config.toml
n_layer = 10
d_model = 160
n_head = 2
n_kv_head = 2
head_dim = 64
d_mlp = 320
vocab_size = 8192
activation = "swiglu"
norm = "rmsnorm"
norm_place = "pre"
norm_eps = 1e-06
positions = "rope"
rope_base = 5150.0
rope_fraction = 0.5
qk_norm = false
attn_scale = 0.125
bias = "none"
tie_embeddings = false
parallel_block = false
init = "normal"
init_std_qkv = 0.0267
init_std_o = 0.0
init_std_up = 0.0267
init_std_down = 0.0
optimizer = "adamw"
lr = 0.00191
lr_mult_up = 0.742
beta1 = 0.9
beta2 = 0.99
lr_head = 0.0135
grad_clip = 0.5
warmup_steps = 544
schedule = "wsd"
decay_fraction = 1.0
decay_shape = "cos"
final_lr_fraction = 0.0
batch_tokens = 32768
seq_len = 768
doc_mask = true
train_tokens = 252300000
steps = 7700
dataset = "wikipedia_en"
Each number is 50 + 15 x the weight over its row's rms, rounded and kept within 0 to 99. Layers, rows and columns count from 0. The size before them is the row's rms in percent of the matrix's.

# layer 5 MLP gate, 320x160, rms 0.0701, rows 161-190, columns 0-79
092:47 40 38 53 42 39 41 77 58 19 63 34 45 49 72 33 49 63 54 33 67 56 40 66 39 59 15 49 51 48 45 27 45 67 44 44 48 62 35 56 57 55 54 59 57 24 23 45 73 56 36 26 75 25 10 19 52 38 64 40 68 55 56 57 43 32 59 32 31 56 66 62 48 47 37 59 25 42 44 54
102:49 28 70 49 63 41 29 47 51 52 47 55 42 87 44 63 52 83 38 45 52 28 64 62 54 33 12 48 37 31 44 49 46 60 56 74 49 68 27 29 52 50 59 49 63 16 26 49 61 72 36 53 60 41 58 23 86 42 68 52 60 22 52 56 51 36 52 41 64 60 33 40 63 44 62 51 34 56 67 61
103:46 25 79 43 48 61 42 55 47 58 24 45 53 32 39 16 58 36 64 72 38 53 36 34 70 49 49 57 24 40 62 55 46 52 38 41 65 23 44 44 49 65 70 38 40 46 11 58 40 54 52 34 59 47 25 45 58 39 69 60 52 59 62 31 50 27 54 32 64 65 49 50 47 62 47 50 35 35 55 66
101:77 50 54 29 44 58 36 46 30 28 53 48 56 62 46 41 76 39 61 05 25 72 35 24 76 35 34 81 65 57 58 40 48 33 14 73 78 44 51 26 61 44 56 43 36 63 65 36 44 63 46 52 54 71 24 71 15 44 56 55 74 67 47 48 62 46 55 37 57 37 50 76 60 73 61 22 69 42 46 41
123:54 44 63 41 45 51 35 44 35 24 23 70 19 40 35 36 52 34 41 55 73 60 29 62 44 32 40 57 27 23 46 59 22 63 40 35 35 66 27 56 26 56 62 36 68 52 28 47 57 37 63 50 66 52 75 33 61 44 36 33 39 53 66 57 19 65 41 37 55 23 39 50 86 81 37 44 33 54 61 64
096:39 27 54 60 34 54 56 50 22 54 47 41 58 35 43 30 36 46 19 41 32 28 53 51 46 46 45 40 43 56 36 68 55 72 66 44 70 43 77 97 39 54 70 54 35 44 32 65 35 50 50 53 71 64 36 36 48 49 79 27 57 40 46 52 43 66 35 22 85 59 34 63 56 53 38 51 41 54 44 34
096:58 55 47 27 59 39 41 52 56 54 48 63 66 58 35 37 31 49 53 69 27 40 43 56 64 16 74 41 22 56 43 46 41 11 42 70 31 48 22 43 41 64 69 91 50 59 54 56 50 33 31 49 53 34 53 55 55 62 66 70 36 54 63 49 63 71 11 52 44 30 63 33 42 58 55 71 47 49 47 56
112:46 65 47 42 24 42 28 41 26 35 49 49 45 24 44 61 43 40 43 65 54 53 48 53 51 37 66 53 20 53 19 66 47 49 55 40 34 39 36 57 68 38 50 50 79 53 39 31 69 70 95 52 34 26 43 37 37 53 51 61 61 27 36 18 68 63 42 58 63 73 62 49 71 36 51 69 32 51 60 63
099:60 52 15 59 59 65 44 57 49 30 26 71 25 61 61 50 55 54 45 44 46 60 30 42 59 62 38 67 62 60 46 73 30 52 45 68 56 37 55 28 41 67 79 64 66 53 35 38 41 57 44 35 59 40 41 35 43 56 64 27 50 32 63 48 57 45 70 53 51 36 47 25 60 20 41 37 09 42 62 69
103:56 43 52 64 44 72 27 60 53 43 81 46 44 47 43 58 62 21 32 33 39 65 56 52 82 53 60 71 24 69 55 55 49 22 30 73 84 35 39 36 55 66 58 59 76 58 39 31 51 47 64 60 45 47 44 48 35 41 52 79 59 56 71 46 60 29 43 42 68 72 71 52 63 40 59 36 37 64 47 54
094:48 35 48 29 60 42 50 60 49 49 19 36 71 35 73 57 62 49 18 29 40 35 62 43 78 36 80 51 42 34 46 62 59 45 82 47 44 44 60 61 29 49 22 36 57 31 76 62 65 46 54 46 07 53 26 51 27 56 37 52 35 37 66 59 27 31 58 53 31 37 42 81 45 39 52 59 44 45 56 50
105:55 39 73 37 58 33 35 45 53 50 57 50 56 54 42 53 45 57 40 36 17 46 74 41 40 53 53 57 50 50 81 48 80 46 71 57 30 45 29 32 61 19 63 65 76 28 77 43 36 44 37 57 59 44 52 80 32 14 36 46 76 63 70 33 41 56 66 67 54 64 38 42 31 74 57 64 41 57 54 66
098:61 32 36 34 61 64 47 60 55 72 55 50 51 60 33 57 47 29 80 42 52 46 52 74 40 37 64 70 69 24 24 39 40 56 33 39 59 58 21 44 29 49 34 51 70 51 58 55 49 39 39 50 53 45 31 69 44 30 84 02 69 60 43 51 38 41 42 67 35 36 59 46 83 56 38 61 14 53 84 48
095:38 73 23 69 43 40 25 60 44 23 19 56 36 26 80 57 67 77 81 27 68 49 40 26 39 70 29 40 41 53 55 63 44 38 54 53 52 33 71 35 76 56 60 51 52 61 56 27 51 41 61 22 47 28 67 52 48 49 54 29 52 61 32 66 53 67 75 80 40 47 30 21 30 42 62 75 59 37 43 50
106:63 55 50 36 55 37 61 62 60 41 43 60 46 59 54 48 34 50 58 58 42 31 67 63 55 45 58 00 41 63 56 48 43 48 58 47 51 44 41 52 49 78 34 51 51 53 81 74 62 36 28 62 57 59 99 35 60 30 42 64 53 53 55 46 52 24 50 45 31 48 65 55 71 36 36 71 22 63 63 39
102:49 66 43 65 45 48 52 49 65 26 72 51 18 47 05 47 18 77 36 56 39 21 53 42 43 39 51 17 42 68 59 64 46 38 47 60 58 47 72 44 63 64 39 69 55 60 74 33 30 68 58 44 56 56 76 71 29 53 27 73 64 35 76 46 67 48 30 44 08 31 67 57 46 51 17 58 65 42 42 44
104:64 36 80 69 27 42 51 45 19 25 39 68 60 50 64 41 45 45 52 23 62 08 46 69 64 65 59 66 19 72 35 63 45 80 46 39 63 49 64 56 44 61 76 48 24 45 43 72 43 67 58 53 51 60 24 28 52 47 51 52 56 25 49 66 39 53 31 44 44 43 49 59 42 86 23 63 58 57 61 41
101:57 64 53 57 82 54 69 56 83 63 58 49 59 43 72 48 47 45 54 04 41 44 68 35 33 42 49 79 58 41 47 81 65 57 36 54 61 69 28 42 44 41 69 53 43 22 59 64 53 89 81 48 65 46 43 44 45 60 62 44 53 49 83 86 37 46 57 70 95 25 63 71 52 47 31 53 35 62 52 64
098:31 66 49 44 42 47 37 58 14 65 34 63 63 33 56 59 59 27 62 64 53 63 27 70 47 16 52 54 39 49 32 35 76 44 38 52 58 49 47 60 30 48 54 46 57 14 37 28 77 71 73 62 42 63 23 60 67 59 30 61 77 42 65 46 40 56 73 46 53 47 70 57 46 58 68 71 36 54 61 73
103:60 66 29 61 27 66 66 42 31 41 53 70 65 39 63 45 70 29 54 29 27 32 43 37 29 41 44 53 52 70 40 48 58 49 52 55 57 15 50 65 47 61 57 43 40 43 50 42 44 51 53 43 78 59 54 51 33 39 69 42 69 42 51 68 62 72 40 74 43 37 49 58 71 60 44 65 19 30 63 58
120:59 63 75 40 40 51 64 38 53 00 31 68 31 63 54 44 32 35 46 41 25 48 20 59 63 46 72 40 64 50 46 69 85 38 53 46 61 55 35 40 24 38 63 62 58 26 67 73 59 52 66 37 71 20 38 57 33 67 58 32 61 42 77 44 44 59 49 41 30 62 48 62 61 63 63 84 55 50 63 45
106:71 68 79 59 39 53 57 61 32 50 46 60 66 34 56 54 53 58 64 42 79 29 67 39 73 41 71 52 63 63 28 57 29 35 47 63 76 60 66 70 34 22 46 94 55 45 59 53 55 65 59 42 55 56 34 50 36 55 41 28 70 69 60 37 49 69 23 57 84 19 52 53 52 44 28 81 50 47 55 40
104:40 66 46 65 10 51 62 65 34 54 52 38 48 83 65 50 48 74 49 39 42 24 49 18 42 75 62 76 50 50 36 71 59 28 60 38 70 46 47 40 53 53 27 71 37 33 57 61 36 33 44 24 68 56 48 53 43 64 57 36 57 41 61 58 41 78 28 48 28 50 47 34 50 26 78 79 57 44 62 16
101:57 59 56 58 52 35 49 30 61 73 53 61 57 75 74 46 41 60 29 61 35 67 40 49 49 48 51 36 32 68 53 33 46 30 56 58 71 50 23 51 43 36 50 42 43 33 63 52 73 65 39 66 21 38 17 37 47 38 54 37 47 55 35 20 38 48 42 61 28 57 63 61 38 91 45 40 40 71 47 59
093:58 71 16 62 47 59 33 45 46 56 56 38 59 52 62 43 69 30 49 50 81 13 66 48 17 56 48 52 74 37 57 67 63 61 70 63 56 32 38 39 30 49 61 44 41 39 54 47 61 50 47 33 59 59 39 58 53 39 67 42 68 85 47 48 68 74 12 53 51 67 47 61 50 43 51 66 44 57 67 43
098:48 53 24 48 63 60 60 46 50 68 31 21 43 35 46 65 28 22 44 57 86 42 48 67 53 22 63 68 45 66 41 49 57 52 52 57 39 54 30 57 17 65 59 65 70 46 37 46 67 27 39 29 57 43 66 39 55 61 48 66 20 64 36 64 30 53 58 81 39 50 60 47 80 54 32 61 39 53 63 70
092:38 33 68 85 52 25 50 80 48 60 53 55 52 54 32 51 31 65 43 78 55 61 46 24 40 52 68 60 36 43 46 33 56 26 50 56 44 76 51 30 44 37 50 66 67 22 67 67 45 31 56 34 37 28 54 65 34 48 74 54 41 57 61 80 20 28 39 27 46 59 35 52 47 60 51 52 41 46 69 45
097:64 45 59 67 30 43 35 25 59 43 61 49 44 17 65 46 21 63 41 46 29 34 31 36 46 50 54 63 52 65 37 76 47 51 71 50 75 58 54 37 57 41 58 60 40 66 65 45 22 57 42 49 41 85 54 53 38 34 14 51 46 29 47 48 65 77 42 65 70 65 40 50 45 61 47 52 60 60 47 32
093:76 49 52 29 59 47 73 62 29 67 40 68 52 18 65 44 48 67 33 35 51 44 53 17 50 57 37 37 54 42 60 53 58 18 37 78 37 53 34 53 59 79 38 65 70 71 42 48 62 37 43 60 47 39 36 33 45 32 22 77 79 57 57 51 09 60 33 62 27 45 50 55 45 67 57 23 41 80 47 54
105:65 65 82 62 41 68 38 47 30 50 77 46 67 65 53 60 63 48 38 45 27 50 48 44 38 70 52 53 64 35 66 68 45 21 29 43 59 69 21 48 57 40 57 61 44 44 57 72 50 35 59 36 50 51 80 19 54 42 41 39 61 45 58 30 52 55 47 61 35 34 57 60 48 57 56 79 48 54 71 57
# layer 5 MLP up, 320x160, rms 0.0679, rows 161-189, columns 0-79
098:46 12 54 53 75 58 54 46 53 62 49 19 81 48 74 37 29 63 60 55 61 54 50 64 59 86 19 32 60 23 48 30 66 62 57 50 61 99 53 39 22 54 60 69 46 41 56 55 58 43 73 46 67 39 46 36 49 66 53 63 63 82 38 39 73 35 44 62 49 84 41 46 47 68 64 52 44 57 64 31
100:40 18 63 46 42 34 42 13 23 11 40 74 61 66 60 60 46 76 62 48 35 42 86 43 20 51 53 45 44 52 49 37 46 64 72 63 40 53 70 33 52 41 67 46 45 29 56 65 23 47 34 40 35 33 65 31 47 38 70 62 40 65 63 50 65 71 72 58 69 46 43 72 70 42 53 51 49 65 52 42
101:59 73 42 41 73 57 51 49 42 30 27 39 61 61 75 77 49 60 85 29 49 51 30 55 55 37 57 50 42 52 24 49 68 60 52 68 57 55 49 64 50 52 62 68 51 45 67 48 47 74 51 42 31 43 52 55 56 81 59 14 65 33 58 55 54 47 65 70 44 40 69 54 48 32 52 54 53 56 69 50
103:40 46 34 68 27 84 46 80 62 35 46 02 59 29 32 55 16 45 44 59 48 47 38 55 52 57 45 46 13 72 49 24 40 66 44 64 43 48 65 68 51 39 66 36 38 79 34 63 54 53 48 44 38 51 44 34 48 22 37 50 49 43 63 58 42 45 38 45 30 54 38 65 63 64 55 67 59 34 57 68
113:70 41 39 54 75 63 61 48 31 36 69 49 39 53 54 39 52 59 38 56 52 55 45 70 34 52 45 40 56 42 71 36 63 44 59 56 56 60 60 42 54 54 69 69 27 58 55 58 62 75 33 26 10 66 43 53 88 52 44 61 56 76 58 49 51 86 51 56 52 48 46 44 60 37 75 41 67 44 66 68
094:54 75 54 44 60 33 38 59 56 60 62 54 53 78 75 70 46 66 67 68 57 48 40 37 63 52 38 48 50 46 61 25 56 56 24 76 36 58 23 29 68 65 61 75 87 42 56 35 49 32 50 29 61 48 37 50 33 37 34 65 75 54 61 45 67 28 42 52 35 45 60 39 30 52 55 59 47 52 48 75
093:42 58 55 48 82 35 45 85 56 94 37 60 33 63 28 49 49 64 39 64 36 32 65 43 32 49 62 73 58 43 40 76 52 34 59 45 59 57 64 55 42 36 53 70 80 40 74 35 53 65 40 54 68 43 62 54 69 59 60 42 36 54 49 36 71 53 27 60 52 40 73 59 50 57 77 51 65 51 09 46
107:59 64 62 52 27 18 53 39 39 67 44 74 56 40 57 64 47 56 66 67 57 61 58 40 58 36 56 24 44 70 61 64 52 59 34 54 47 72 41 85 61 38 42 50 74 46 32 52 44 43 60 50 39 30 58 55 42 33 44 47 24 40 60 60 39 36 44 54 70 50 23 31 58 58 28 43 09 56 33 46
104:75 41 05 40 34 55 60 90 26 34 49 65 53 56 74 60 37 56 69 50 40 57 40 27 49 56 20 50 70 37 27 41 18 46 71 59 43 66 50 49 69 70 50 62 50 36 33 27 70 69 51 69 45 48 27 48 28 46 47 64 34 50 50 46 36 52 46 55 57 52 60 50 57 43 59 62 75 56 69 57
102:54 35 46 14 53 55 57 28 52 48 39 68 50 31 33 58 39 53 51 42 52 68 44 69 51 59 64 52 59 52 65 28 43 64 36 27 47 34 46 51 37 31 61 34 60 49 62 82 54 56 64 53 57 64 52 39 19 64 37 66 42 40 42 58 60 52 45 56 37 75 39 49 52 35 45 71 53 54 53 62
097:75 49 43 57 45 60 38 48 71 52 42 71 46 60 66 33 86 41 50 60 58 37 45 47 61 55 74 45 39 32 35 65 74 25 80 48 53 51 13 57 69 58 33 53 49 47 41 47 57 22 48 40 43 45 54 37 74 79 56 39 23 37 37 40 31 51 22 50 37 18 37 52 48 31 61 62 54 64 57 67
100:37 69 42 72 52 52 61 68 53 64 27 41 60 67 46 51 59 52 63 63 64 14 17 79 58 35 67 44 38 52 60 27 50 68 30 29 64 52 51 48 47 76 60 64 47 57 51 33 84 49 46 69 68 41 39 55 43 56 50 58 70 25 66 77 71 48 38 63 20 27 68 64 71 35 35 57 58 64 37 37
101:55 42 45 49 41 58 56 61 38 50 40 78 33 83 34 49 52 28 69 51 53 63 43 67 37 16 45 34 41 26 45 67 57 86 55 48 70 55 41 39 44 58 40 66 51 50 91 58 38 51 29 64 54 59 49 66 32 53 59 14 65 71 47 59 56 45 37 57 36 42 56 50 73 51 48 70 49 40 57 69
099:53 26 60 28 59 45 57 41 60 54 74 52 66 75 58 77 50 21 51 51 38 61 47 62 66 35 70 34 42 45 36 45 61 54 34 51 54 26 57 58 38 53 69 20 40 43 68 69 44 52 29 63 28 94 34 62 56 52 81 79 81 35 71 18 43 49 49 43 57 36 45 59 60 61 53 33 46 72 39 44
104:70 21 72 13 59 60 51 44 51 63 34 57 76 27 65 65 38 62 54 40 33 59 72 46 36 59 65 43 21 46 56 47 69 30 34 34 55 61 40 34 55 27 51 84 53 57 37 24 49 56 63 36 55 31 45 33 46 72 63 29 63 56 55 30 30 50 30 56 55 63 80 37 40 56 99 49 31 53 54 40
102:54 65 71 31 39 42 35 53 28 67 56 81 79 48 49 72 47 49 59 31 41 50 41 50 48 50 51 57 64 52 53 73 31 29 34 51 20 57 49 53 46 67 50 73 39 50 55 48 69 31 26 58 58 64 44 52 48 68 31 61 43 36 58 40 15 67 65 63 44 46 32 40 63 41 51 50 66 50 27 35
104:35 70 21 45 63 68 52 56 53 47 46 23 55 60 40 78 50 35 62 78 33 63 36 62 35 58 52 10 60 29 85 46 66 37 57 52 47 32 59 57 49 62 64 44 58 54 70 36 58 64 73 52 50 15 39 66 39 40 51 32 49 56 66 44 45 59 53 57 51 41 60 70 68 54 38 65 44 55 52 48
098:66 42 25 42 36 67 74 23 95 53 51 27 60 43 57 49 47 46 58 46 77 54 61 11 47 42 94 51 53 53 62 51 47 34 56 30 36 58 30 54 84 70 31 51 53 26 51 59 74 51 46 44 59 51 55 31 49 42 49 56 54 47 38 36 35 36 33 22 64 53 49 66 64 50 75 40 35 62 62 45
095:67 52 46 72 34 42 41 29 49 39 28 49 33 25 37 50 58 41 50 55 61 66 52 54 50 59 36 65 55 42 34 55 40 82 42 55 43 48 84 17 51 39 72 57 59 64 36 25 31 54 67 37 52 37 43 43 55 64 58 65 71 42 29 53 45 78 49 27 55 40 39 46 67 60 56 68 42 50 60 40
100:38 38 63 68 20 70 37 63 49 66 46 51 26 52 26 24 55 69 33 57 27 31 55 51 62 48 38 64 61 46 45 51 33 36 50 54 26 72 69 67 38 39 72 56 43 67 72 41 78 43 40 73 68 45 41 72 47 37 80 58 22 66 58 45 48 60 61 42 58 48 71 54 67 79 51 50 61 46 50 55
108:39 45 50 56 37 47 43 53 40 83 57 45 54 52 37 71 58 81 40 66 51 43 58 46 50 57 31 65 46 53 47 14 08 49 21 50 32 31 41 43 61 44 47 46 52 61 64 34 57 81 43 62 40 57 57 55 58 21 56 56 46 31 58 52 44 50 66 53 58 37 82 30 27 68 38 13 67 50 24 68
100:40 50 79 33 36 40 46 20 35 25 74 47 28 51 62 34 50 35 13 55 18 47 47 64 32 34 44 67 55 83 48 40 38 74 66 37 47 31 83 49 40 44 32 26 30 46 89 55 49 52 64 37 40 65 34 78 58 39 42 47 83 36 56 38 64 52 55 62 44 62 81 69 20 53 72 40 51 47 46 41
107:27 52 49 46 60 56 51 55 56 15 67 48 69 61 26 50 43 42 25 32 43 32 33 65 56 47 69 27 17 65 66 11 52 58 76 33 57 52 39 63 40 44 75 48 51 25 44 67 49 53 64 66 35 44 60 44 29 27 30 44 32 61 43 52 33 47 56 65 54 54 51 31 53 52 44 44 44 67 47 47
098:23 60 43 35 39 21 43 92 31 49 58 47 33 48 58 43 62 43 64 61 37 44 65 33 61 35 49 41 61 10 46 60 50 48 35 36 32 26 72 62 36 31 76 41 53 66 62 41 40 82 58 71 52 50 55 39 49 44 33 35 53 02 59 64 28 43 40 32 61 39 50 43 52 56 56 52 47 43 35 42
094:57 30 52 65 52 39 34 25 49 40 29 78 61 13 35 56 78 45 58 57 62 46 47 51 68 70 30 61 46 46 58 28 42 77 26 58 27 42 40 28 65 53 60 67 43 36 50 35 25 41 54 58 40 62 60 56 59 75 47 39 70 18 54 61 40 56 58 19 28 51 73 78 70 50 46 33 55 43 26 65
101:53 40 37 52 50 34 67 42 40 47 35 40 34 45 42 44 58 52 58 84 43 65 53 57 67 44 50 54 61 82 50 61 44 41 45 45 47 55 52 41 32 81 76 82 34 62 70 66 50 19 27 45 67 45 33 40 65 42 69 93 37 52 44 36 59 56 66 62 30 54 51 41 68 31 50 74 49 59 51 72
092:42 76 31 34 45 64 38 44 36 58 56 36 60 32 59 47 22 66 10 34 52 45 46 25 56 42 50 64 57 79 55 43 50 64 44 70 45 40 63 48 68 45 59 44 48 50 22 45 57 48 82 74 49 60 65 41 65 32 62 33 59 49 62 46 28 64 39 39 63 44 56 51 48 65 32 43 69 34 37 51
103:55 24 48 40 64 50 53 44 34 91 54 53 36 45 43 24 57 41 43 72 53 34 57 59 62 35 40 63 37 40 34 51 47 43 33 38 23 74 40 35 54 51 47 35 57 41 45 47 71 50 42 60 36 14 64 28 55 47 62 83 61 55 40 35 44 72 39 45 31 73 62 53 66 59 57 54 43 45 52 69
094:15 79 47 45 56 83 51 61 62 35 31 53 53 83 44 42 64 34 69 35 64 45 50 42 27 39 44 66 61 57 45 47 44 33 45 80 43 29 56 33 45 48 71 36 51 77 62 67 58 72 52 64 26 33 38 30 40 28 41 36 58 37 67 48 64 46 35 47 65 49 58 31 47 35 38 45 62 38 55 50
# layer 5 MLP down (transposed), 320x160, rms 0.0833, rows 161-189, columns 0-79
099:26 67 78 64 49 31 67 70 54 59 41 60 24 26 63 40 52 63 42 41 58 55 49 41 80 39 26 19 48 56 54 67 64 47 50 39 47 57 55 55 59 49 61 74 59 36 58 21 46 47 37 60 60 28 59 60 70 54 48 52 57 71 82 53 48 50 88 94 43 51 82 75 32 37 58 68 11 33 50 29
096:45 48 60 56 37 57 53 40 61 49 34 39 56 55 60 44 49 50 42 46 50 32 51 53 25 52 56 63 70 33 56 49 59 51 43 68 49 35 58 62 51 43 46 54 45 53 67 26 61 27 21 50 25 36 64 61 50 38 61 42 39 57 49 60 37 35 46 76 48 73 75 54 51 45 43 41 51 51 42 31
103:43 38 32 41 53 55 54 40 47 53 45 54 32 38 62 22 65 33 56 68 50 51 49 31 60 47 69 35 45 56 47 60 44 53 47 47 47 43 75 29 43 64 46 60 53 59 32 58 15 31 38 57 47 35 30 41 44 40 50 67 15 59 60 52 50 27 46 48 36 41 52 38 26 66 53 47 36 59 33 41
105:39 38 58 40 59 61 62 37 37 22 33 60 51 31 71 52 76 66 39 72 48 26 58 63 40 47 52 52 52 38 61 70 61 33 61 59 46 46 53 26 51 67 63 52 39 29 58 71 77 60 53 44 52 20 50 43 69 81 84 31 44 60 38 66 41 60 48 65 77 44 48 13 40 48 68 36 50 28 57 49
113:51 50 44 56 50 39 76 48 58 57 64 51 75 47 52 63 57 46 71 47 53 54 22 31 73 51 33 42 51 28 61 43 57 32 58 23 61 32 51 95 69 42 57 68 42 12 61 57 21 26 38 73 32 67 45 47 69 74 76 45 48 73 61 66 43 57 60 35 48 48 81 54 51 66 89 47 55 55 03 43
094:26 53 41 40 43 58 60 46 59 67 50 49 50 49 43 60 59 54 48 43 53 53 35 59 48 44 66 53 63 49 55 55 50 39 48 54 48 61 67 52 56 49 59 40 58 32 38 63 54 48 66 47 29 55 45 51 46 52 42 50 46 54 52 63 60 29 49 50 57 44 56 28 48 90 67 44 41 58 62 62
094:47 21 58 55 47 45 49 45 53 30 71 56 42 35 58 67 56 46 41 68 38 46 61 66 70 63 64 40 25 35 47 19 35 42 42 35 38 48 51 41 33 83 69 83 44 46 32 41 58 35 34 59 26 54 55 45 63 66 68 66 43 56 72 65 29 55 31 45 72 79 44 45 54 40 50 49 49 29 78 52
097:67 59 44 67 52 80 38 43 55 26 69 40 45 33 26 25 67 37 24 59 61 47 33 80 43 39 57 84 38 62 23 49 56 62 47 63 38 39 44 16 55 75 43 43 66 76 12 50 70 60 51 53 47 40 35 39 51 52 42 45 57 43 64 27 77 46 42 56 38 65 52 67 52 38 34 31 29 44 56 81
103:25 30 37 34 22 58 65 54 70 77 33 42 57 75 57 51 68 68 49 38 38 50 34 40 39 50 55 41 59 78 48 19 64 70 70 43 30 55 48 72 53 58 22 32 40 37 26 61 42 48 43 66 64 53 54 41 45 35 50 37 86 55 56 59 34 49 54 32 29 46 49 45 63 46 43 40 56 35 56 65
105:39 33 43 42 54 38 53 64 41 62 20 73 36 63 45 35 70 56 64 55 37 36 68 33 08 32 25 48 72 25 11 28 37 70 33 27 42 50 64 51 54 47 22 24 57 54 84 60 66 51 34 50 49 43 42 65 62 58 58 22 55 48 44 66 44 39 65 79 54 49 30 34 57 35 59 26 76 47 40 32
099:36 37 41 62 64 44 37 41 42 58 41 73 65 64 61 60 49 54 50 39 51 42 93 44 65 62 38 43 59 38 51 70 47 74 47 34 42 59 51 35 48 49 37 46 68 60 48 46 38 59 50 57 44 36 66 78 31 48 58 68 10 39 62 64 73 52 65 66 35 36 35 53 71 35 38 68 56 65 57 66
099:49 76 72 51 50 77 39 53 36 61 70 71 54 49 50 56 46 31 67 34 30 30 62 39 51 49 42 60 39 47 49 66 40 49 43 24 64 38 43 45 36 66 18 40 49 36 61 44 59 79 51 56 46 53 41 27 67 55 74 38 49 54 57 64 30 57 39 55 60 32 38 51 58 35 55 39 60 60 64 33
098:46 47 51 50 28 42 69 41 28 52 47 52 44 76 50 34 39 35 73 70 64 36 56 69 40 36 49 54 50 40 43 46 47 59 57 38 47 45 36 25 37 55 37 52 56 48 79 64 46 51 47 46 56 35 53 61 28 35 70 28 62 72 44 45 49 42 57 61 42 70 51 50 58 24 40 47 32 64 44 56
098:60 46 47 58 38 62 51 60 48 56 77 41 57 42 51 53 55 46 30 68 64 48 43 62 39 50 44 51 59 18 76 83 80 61 53 45 36 46 35 61 20 43 43 73 59 26 59 66 26 49 24 60 58 60 45 63 56 42 24 70 51 86 34 46 67 54 30 30 57 38 49 40 53 59 39 31 28 52 51 32
105:45 70 28 64 51 56 56 49 57 26 58 32 40 57 99 49 67 34 24 48 50 66 30 34 36 63 37 54 75 58 43 12 68 83 20 75 34 44 42 63 37 43 50 41 41 50 67 40 52 65 38 62 34 42 30 46 26 54 18 51 37 50 44 60 55 56 64 37 54 47 36 42 42 38 68 34 66 64 81 47
103:38 47 56 50 57 42 80 73 96 33 50 40 28 27 37 72 61 58 32 84 56 32 52 35 31 48 71 25 40 59 54 57 54 33 39 64 56 49 59 69 55 55 41 38 71 23 50 36 23 47 54 50 35 39 63 66 33 59 38 48 64 60 41 60 57 52 37 54 42 48 71 64 58 72 33 52 52 43 62 47
103:51 45 42 62 27 35 42 69 39 59 40 37 61 47 50 33 57 47 62 55 24 42 44 50 68 42 51 55 65 42 45 45 66 44 33 77 47 57 39 33 39 59 65 60 66 52 35 60 43 73 64 53 67 34 33 46 52 26 48 62 51 66 53 60 57 43 64 36 94 37 70 62 52 37 64 45 60 40 51 58
102:38 52 41 61 54 74 80 38 53 45 51 31 48 57 66 35 47 69 59 43 51 54 74 40 82 64 68 77 57 48 48 52 32 63 34 40 61 84 60 53 55 73 31 63 44 77 32 59 63 53 56 47 67 37 44 60 51 44 39 81 54 45 41 71 49 50 73 33 73 69 37 66 63 41 59 29 68 55 55 44
101:61 60 59 54 47 58 68 32 44 33 39 29 55 48 74 78 59 43 57 50 50 36 68 78 39 51 45 54 39 45 73 48 51 57 36 40 47 73 50 62 31 63 75 48 54 16 73 45 21 71 13 61 42 54 45 54 72 57 33 58 61 21 56 41 33 60 76 51 46 53 60 49 96 55 57 46 62 44 45 59
107:44 36 62 33 27 60 34 25 49 37 70 39 41 42 13 46 54 71 57 54 59 25 69 31 87 69 50 52 76 60 68 58 60 49 48 54 51 63 47 43 44 53 74 78 60 33 83 56 60 50 52 51 59 58 28 37 64 42 70 40 37 51 66 46 48 61 55 44 51 32 50 37 50 71 52 40 34 42 39 53
100:66 62 71 51 43 62 50 23 52 20 38 64 56 53 49 40 34 31 47 47 61 35 29 43 70 57 58 31 66 63 60 48 68 42 47 50 75 63 42 83 46 62 43 57 63 21 61 48 44 61 54 45 68 45 39 49 34 58 63 40 76 56 76 31 29 61 46 60 52 58 50 46 57 70 63 54 56 54 73 43
102:41 50 54 67 67 48 44 38 39 47 65 67 68 38 36 61 64 63 39 45 35 40 52 27 36 55 41 57 60 25 39 46 40 52 45 47 55 33 55 59 44 89 71 24 55 67 56 36 74 25 36 54 36 53 52 57 62 37 82 34 43 35 37 52 55 62 24 48 12 36 58 60 29 94 53 45 62 33 54 53
111:45 33 63 62 56 57 48 43 67 22 75 57 75 58 42 49 47 43 31 59 23 41 43 49 27 51 55 14 03 61 39 35 56 70 51 29 32 60 60 55 64 44 67 50 58 61 42 63 52 29 50 39 48 48 67 55 31 21 46 68 31 53 42 22 45 53 54 34 43 37 67 40 53 30 44 45 43 52 41 65
101:35 53 54 45 52 28 63 61 18 65 70 39 75 58 42 73 43 65 33 49 51 72 40 60 80 44 39 22 32 55 29 30 33 30 55 41 60 64 54 37 30 50 65 56 50 26 65 55 48 82 42 69 45 18 47 28 53 48 63 30 45 24 49 34 38 35 36 79 55 56 53 48 36 75 46 49 60 58 59 76
098:53 56 40 59 55 36 43 82 42 52 46 58 45 32 66 42 75 63 51 45 93 44 43 45 63 54 45 24 63 25 62 57 33 70 40 59 48 49 29 35 53 38 62 51 47 42 57 55 47 35 60 79 54 57 69 51 53 53 44 80 64 63 64 56 34 47 40 49 57 53 58 58 48 62 64 67 53 61 57 33
091:52 56 33 51 68 43 56 54 32 51 45 43 60 54 47 50 43 37 51 54 80 53 84 39 67 47 38 49 50 85 61 46 41 39 39 46 43 38 35 32 61 52 76 53 65 74 76 43 75 14 41 46 53 59 63 57 54 61 47 50 37 36 38 36 50 48 64 37 30 37 52 31 76 28 65 36 49 56 35 45
092:57 62 58 18 47 29 44 27 67 35 40 46 45 70 40 42 35 70 57 45 33 59 40 65 51 43 66 19 72 54 13 79 78 63 52 52 28 30 40 91 46 39 46 58 29 48 43 66 40 58 43 44 31 53 64 58 50 30 44 54 62 46 51 21 60 57 54 56 46 39 52 33 48 66 30 58 57 89 51 57
100:58 65 26 53 70 66 61 44 55 76 37 42 47 59 52 54 38 39 29 40 18 53 47 63 17 32 23 55 46 41 52 46 58 51 36 47 40 75 53 64 55 63 24 43 66 66 33 44 68 54 60 50 57 48 37 53 44 38 69 60 58 59 73 08 54 18 44 37 32 51 42 56 76 58 47 51 32 39 51 47
098:56 54 51 94 68 39 41 36 57 26 60 39 59 60 47 65 51 28 62 80 44 49 42 59 52 33 55 38 41 70 40 30 43 43 69 36 63 57 76 46 64 20 55 48 79 38 62 56 50 41 60 53 50 43 22 50 39 68 83 66 47 46 52 49 70 51 44 45 62 67 75 43 53 72 47 55 58 36 64 44